Part of a small language model's weights: MLP 1024 GELU.
Each number is 128 + 24 x the weight over its row's rms, rounded and kept within 0 to 255. Layers, rows and columns count from 0. Numbers have three digits each. The size before them is the row's rms in percent of the matrix's.

# o: layer 9 attention output (transposed), 256x256, rms 0.0752, rows 65-95,193-223, columns 192-255
# v: layer 9 attention value, 128x256, rms 0.0778, rows 66-96, columns 192-255
o65 131:155102161137115125135133114148096126150149122131147139110103159180123136159104097168095113116143152105131129112126114145140108146089145157145181110115154117128107111144113175081165075105137131
o193 072:153091101112155127131125111133123114102115122140191157123119129100118179115134134134091098132064136133131139137077152120104134135090107131106142149146160154127118141169154112098109116124198144
v66 101:147137132108118138150178117157118130183165149131111080112114112133116128130122128114133143129173120102132122159158095147121170148149140142131108134078125153127058193138147155088115111165143112
o66 121:130146104140115166090083119125113091100148117094052148127145104126102121105139116124114149119178176107104092142165130095134158123181117157132091151137142105153144155124095102182128115081154140
o194 063:120142082133124123133116142137110145147145096073094109102114118137125079116148166117115159105126099126148112129147092110140119188133132108125114110130088116146153106140132122147136146095117152
v67 099:144134134120047150170144162130126145162160107105113141119165138121134133123140110151103107111164120175129111154157068140135119093125114144160160117129141112073110084123107127138127143169105107
o67 125:128149117132119154150121095148094108095135124123139149155104169099125116100097144171118112145104123154148112125122117131072131124155114161109143133131107148191151109134132073137133119148133135
o195 073:119152169121101147124158100128119120131088143113116075136131126140139120134109133113088112135134112168120189137092138162128138089119114114126121128136102119138145100136133140180117150137140110
v68 093:128092181103103149138189124128142092119159102119154172158162154120126146134158162111069133118124119168112077140091113150089125159111137131147109135084134084158109172141131117142166128156126096
o68 115:119054122131128142121091143133161125153110109146117116185148141115119101116122161113096095172102165123120084112130118156116128131152091150071109083098125135161131129123141139141088154118137130
o196 076:159127084101154131150069106144100125140112133117186106099132155129157088142094119125128107113090131120104110125104116144154110147134125142080104105172093165161115084097146155139094138133154125
v69 093:129116131098113149144125117106121137141120179135111098140122129089107114147155116152167123093073086135106163118159085111112113107143132133107144183138128121137108117159146156156116149143171126
o69 100:073132096149145136171105150099112142121161132119116102159164107111121149126129125160094141108096120124149150100094106161148132132148141185097128144093118085196139128165152109147181145130107143
o197 078:089158107150132134155157170131131102118147098152093097145151090156119103133119116125133146077101112132111109094149125149130138139147127107138105166141137074172165143148137130126181098085136153
v70 099:151133153174101143105147130055163158154109158134150142160168132105124114105142087145103137119106138150147082157117109122103148150142181134106122149185106129101180133117134139113146123145129093
o70 129:173131088154137179143139101134163130158102111128149088134113101092159169145128146134108177149123076152102112127158113116099147138144158130139167111172127097140140138124143109117138120116109123
o198 078:115141077128187169094129100164086099143111106135176147100112112129141139138145119141119152085115120158083111087104104113109107172102120134130131131138143149148116139132136141153128129103147127
v71 103:139123154162111139100216169140163120126142092132154074105086117082129108133111144110131101171143149109078138124109114105081142105116104154115094090129138121100126125134143105125138160113169104
o71 119:140120111139162139096137142112120142120122115092142124088139153126137098141181132172125131152128113138156136144136125168146120110159150102108103144158115095111146099076130107110112161082157108
o199 078:139140090123114099097135154141105126164131124103151105093153167106089116121136148131156126080098069167124184093117097139144150148121107111113097141115069128128109092103125145112124081114177143
v72 091:127127143147114080090125107102142131175153123114125117132136160151117149099164138079142117113139103128112097144158196089128133130099097152135120100189096100157149082161144127119168107161167114
o72 098:105143126133158112148089123098170119106142165147145133131139104118146094115201120131118136158142114148097135115123113100156141153160123149139144111137123071085120136106086149151165093103093094
o200 088:130142156129154121121136132137140142138123152140131080105120131129156148115152136145134110177144065182114097126120108111078167128109112166117158105103137107108145135138117132154089141137121141
v73 100:160113109138146134077120115126089140155084157152140128114157111125131134129132120128126133103154134151113165165125107113124130126139118134091128134135119103188101125124092161112128128145122097
o73 117:134098096129126091146148113114145115118156157119144208111145136132121142126111186111132075122153101150136134121130109088102125103149136151108080142125152116148110147107120108118161122145090143
o201 082:097103107164156122133140129138152128128168102107137173107154138130091115069111110143159110081128165093138112137137129087152107148112116122119105146136102120148094135119138109118119097108155136
v74 103:139164129145110158162128129132132167135101129150082174118098157142131121103149161125157102140125151142130134128092157111131076090150153087129132160129134099130103145140158146145117125137119182
o74 123:100107116187145156127060154155136152169121154119132149136153144134115140110156155171165111156097086119123136089129131139096139091143132115174148136104101101134147180121149070112107137086125162
o202 075:092141102116116120106108147194143100137100117156110098138154130161102105104141124143116135122148133126147125153111148118164140128146155155159118151075106089115163174142129150156145164102090141
v75 103:107120128131162148138140129133126151115130122127121119163110123131099151137121112134130156118136159119158132113095148123108116127158141152108165086159109070102149099098110155124135141103150168
o75 128:146141148122160156137108129152126162128134086162126137131115125111121110123099124117091137153134146145144109090121122114096118143129122134140133110152123102133154150130157133150103119127094135
o203 072:123111106131176159111140076099107113152139077137143120110110117113151132143149176099139137122135103167121115148150133099112151171131125111095174161128124120113130133147144137110145103122087163
v76 103:100162133176111159142105089115115116089108147129150134095103130128086142142109139131119119089083088183088118124138136134091141116126111137156122143119167099124107105175122156122135121137113123
o76 126:147171117158127117169082112126070174134146135114138140134100113115103160149105153116109119093115158096101106170157128135101105165121131131151112143143141131131126135129112106125084170106103161
o204 070:131155134133145095131125106139128125136112117130131160130163104118114104137086114146127116150115140112113164105116086130144122160172116128102093119126124166115109116108152103085109106137162107
v77 107:150119122143133118137147140132078094084102102112109152139164121139158128125120116146109139125151110135172134095116137152134142134086116120108098101129179108202182183123108144145126167089157121
o77 133:190132116099145126104126142136116107117136103103152115186132118132147081115132135149127114099106143136136134119159145144152107136118116145155172140131100127166154093135116122093118161167115112
o205 073:154128113063152109156127193107094171127143131104135145108138153138120110107125135116141128085121157144140130128142130117146159145149132130153132133156110117153115136138103116126142154140110163
v78 097:126085119125153122113127160094145146089132135140108105140129134102121109139129140138183117136110068123111118167117148106131070115131124148137164147144141142094160131183101154147156125151133094
o78 124:149125106141118161148108130155126127191129154093121112128096137143108117118148153159095130118124110128107125100114096116119125144160143099130108133153141108144129100142122167078104111091099096
o206 065:152147147148136140146076168106073136146104127105132132142099108128132139136117100147139132120148174166119094097141127140130132157107113134158074112141146124109113159135167123110144104118098166
v79 106:108108147125187139157121152105126141130147101169154100115133115163122150105109133149090084178119168094114108171108133125129162148096108097168138138173094130137159109115116174114144133112102131
o79 126:116132121115138097125129123117192121110152101127172128106115116144095151118138153124105149164097155146111164153133147114113154127122115132101084075152102177138117110111105156070146107159131119
o207 077:118133110129129098161101166126129085108099086093160137158103126137139130115140124122150137113112074142183114145114158123092168111141114124135145132150155147126116123154092120131115194159170141
v80 090:105165141086082177117111089111127119129184141117130146121076124101126087162133140121117135094097133134141095162126150096132111108156125125118112127090120147147160121152131079136108143098096106
o80 108:126127145106127134116135114093158083107109111121149123183125133108144167112139160148183074120070117104122099117150108115122153129106123137149109097085131130140110124093183108137104145164111129
o208 077:107163151110157119145147109109112127151126126091132122149110132055127135129109141182093112154112156127092145157100098129110108144118137123104107086125093140114153102111118118144116134094148105
v81 097:092113132129132133120147164114150115148094102113142153159157130144176114137138168111134152166128143140113149103107137172158111154102136093103159156123128131163097124105115137095145116090134162
o81 120:133095115129131070161077129105162123098135127124088089141108077129134164125114146119131145112102084169182177114122117197117097117144124118132118142114171133157131141145135165113139159149152118
o209 084:149103148117097114112152115111129119089118131142112138161094109128095145101134150151117127112079167126194134158165136173089114135202099137138141131100150126137165129148142118115124184142139164
v82 102:121100143096124145146088138156164114098143125158118132130097150127094122136133135130143134060138108152127166159149086077091119116062111100177177116098125153123097139137144122123127150168095122
o82 124:109146137110115154133137092098073140149106164152154153060124117119119117110134179136136128102126103103084169137127134124119148138098168171112105125163126108146164117092171165112141148156112093
o210 082:137114156120124148139095126105072107129121139167148105119150128093172176150159179121112150119168171144088169141132132135146116099083137137129151100151109138164128086122091146154117158120092101
v83 098:101127094136104153113127134107161135090180132135121113120153106110146104129121123146103151135091139078110098114148096125184097103127130151129139135147126142095153145130115125173103104142123124
o83 120:123139108173097165091098138103142136117126117129145152156086085122065161108128139115094173103136160106092097130164127099131113155111131160119176133094132089110103116107111112082111119147120130
o211 070:121127137198122122106144140108128119136158135138102115150151093091100131136172111089172139107173140143160120116131105110122108140126107096110171164117124146141122103073137112162134127119098154
v84 096:145152157191108112095141125163091122119154130126079152132106100088101148171142135157140119126100141072166134111103104172098179142136095118148120132142143152175129123143108139107145130137126117
o84 124:114105137128170142109151126152170110133101115141119155152099135054131145148121117121087095142152131123138140140164118129105105116139121121145124119126154191127150128177092097080126085170116111
o212 080:152116128136148119155137146128120127149162123136143165104133165064142112114107105152140121075106120131117148112141153151164107138114116140167136130120157133108146114141133100102146092103156153
v85 095:096083172127124123161120127127103122123126130113141159156137128155156108139122127148159144091084133172117136154083142129126107143146120116095152105164134162132147127126142111121165074112108107
o85 110:117151113104138151127181155107136120156139149131139141148081120121164081143121117112123168118135074148141102101093145121110134119103090129107184154171122160146120132109141115136114131122127127
o213 081:167152125109146163129108100110095121102111177121157130126150121122133107134151133117116110166142108124149151143127131139109120167151127136179126129154152127080143108118134154132125149080050125
v86 101:125115125127142142144135114133141141128151142132143123099149177104165170148145139109122090165140132097132102159136137145093118170100144107170089092106157149123115100165141165165115132138131121
o86 120:127112154138116160170121075153152141128152157101116120139148120131167098116141147127119161094143150145138109118114113159180179139116093139173143133132182139111161099125133165104132073132155098
o214 071:126100073116124148113128128168147147147132109135146093155140097134120139130119123122099116100102185120147092118138098123162116146132160130149129101134183144135143146119201170091171117142179113
v87 106:140165102146118131109138146129137096129110151119115120120176110148109094095096120128150101137113129196102145128153160139092164137099126106124145081150154126122113164138112136118178128106126126
o87 123:119168139131116108102166140147118129100187140094135136121109113113123108118116113112115057142128158146148112101106150147085160119120133133151139101133116103117139144110071134126134111119103114
o215 074:126157130099122124155152145078107130086163161123110147082150098136107104113128128146127103099104141126142097149107164151142164151137118099130112116125165163091132114141122089135137112119086152
v88 103:120150127101146142112119134155148092136108087089123137131148118155103148118163129096159203151138118155132089142101138166151097149138098119164133091120102128100171104159141101127179116096162149
o88 127:166091122166196098140128103211144139096113101104131126170109138111116181148157117119100144129143140158137121115105162141107148128108129102139128128129164131108159137138086075082125092096139113
o216 071:146114137106105126132095128153145121161094167147149088108140137072091141082101152118107145111108127133108109147127137110094107124093126121104098080088117131102171098092146096117084151145109081
v89 098:118138154091156121140150105109116126131138167106089118103129099097143160137181120101122126141101113099118128148114074144155123151159104169121132128120180098189165120122129096127128151152114128
o89 118:140108067175161140112146183142140117083147154128170142112114181151124104087124134095151118119103127118136137083119142118160087146132094128120158121104168157164152170087123156095107129114149150
o217 074:085106076158121156127147132123146123117157162084176115134129140125163140140146136112193124112125141123151116104137125116170155174119090123149113169144115093130130143138128128120141116118145122
v90 097:133154129149153124120132116100145127124105128115159106086112093143094119113128149120137157131131128113148122148173130111119102139147121113049136132098126131151173113168139141148096149144159133
o90 112:130126095104145131119117136179115111147095124115138112114167099118162149157132132160120147162153131080147097152137105126081139141172139138109160111113123141109186126146141126101101092137160153
o218 081:135131175110127131155135099141162116082137155141105132129127082099108126136101138110092132096102174163136113134157135138131147113140107128174111134109169123126163105127120124123128099153162150
v91 096:114119091138134143123115154150116099176142098108145099148157155128131154106119111156150125116160139098133144110118085144146070135160145107144117127118148163165123119167142133127138144140168164
o91 121:110114108147086145141134137140137132123123126142169145106126154128122125116119141163093162131160135143171147117087142166156104146106108121136138092151159114139155100108067145168162177190138141
o219 071:129125135112111135109139125093140164169119117166159131086088101128124130095132113129126150129130160142149156091106167170158115122081161106114129147104122168146140142138147103083167145150139152
v92 108:131114152156128114128172113136138165111178117111142130123165142152161103120142118137082169101110152140100115127142107113088114161149133147137166148172165099148087118184138161122102134107125139
o92 125:123153156086155103130100142166184215141127109122179105137138135124117127104097103133119137141100139092121151119163140124126109127130126133096136115191120103113136151178161158145172100154115157
o220 077:157120146077146145109123139120101152121144138131137109113132122125106127148087118116097121107149115132118119102153105128145127155144143104154099145145146101110118168133149147166157087104132119
v93 098:107143172142108123109133123133122100098081152121149131173100163160141097155112093092113110086175146133153097072129148117142124155120165117104122118139116134142132120099134126108114140152147108
o93 118:141112132112159110115074103132107124136153112110107150092130180169161151167142132097150140162131130112150177145116122111127096135128126144132100116080143187103124112078140129119151142117109092
o221 082:141117139141127113101095142110126164162138107120118178092112147116140136124107177141132141141122136111141157136116085083101117129125130134108123107099166138119126102128114116065131152145131165
v94 098:114107092114135119122077136102114106134167134120166083149089071170127129133105149139121137142124140132132146105164126123161142156162107101179181089129085137111097087117145119111153125108121124
o94 124:160150143105067122097125115122121150108102131150147134161106164159100098137116138140113082107137174128124108118145103113101088146144164134137101114155154130145136154155126096149110131118180164
o222 076:131118136110121097156119122090154123112154139174144151142101143139151151129116146138155098092127155104142113113129179141105126105147128102152160163116145102103149125175105111116155114134118159
v95 100:142109148123168125127190077139139117084130131152131140142149149124098113108149120154138101135132166101115136154120086140178155150117138111107115171112118112128115155152124101162163123116145161
o95 119:140139152146153131110131133121153118071129153117085092165168119103094124144131147109131141140120122115134108107102130089121144115132135089124097150151148089132115138146134138097153109138127119
o223 070:137102179146131126093089113143128087112113079126102079147137124119098123155082119104106139128129118148155105122104147133126101133175187131139111094124098116120126137135127158111157202119096125
v96 096:082110149144134142091077152146116124169107109098091140118200108146074100083106150132118113184168101134160162078113130121144145094137157126200152115119127134112099161151148126119083131157142106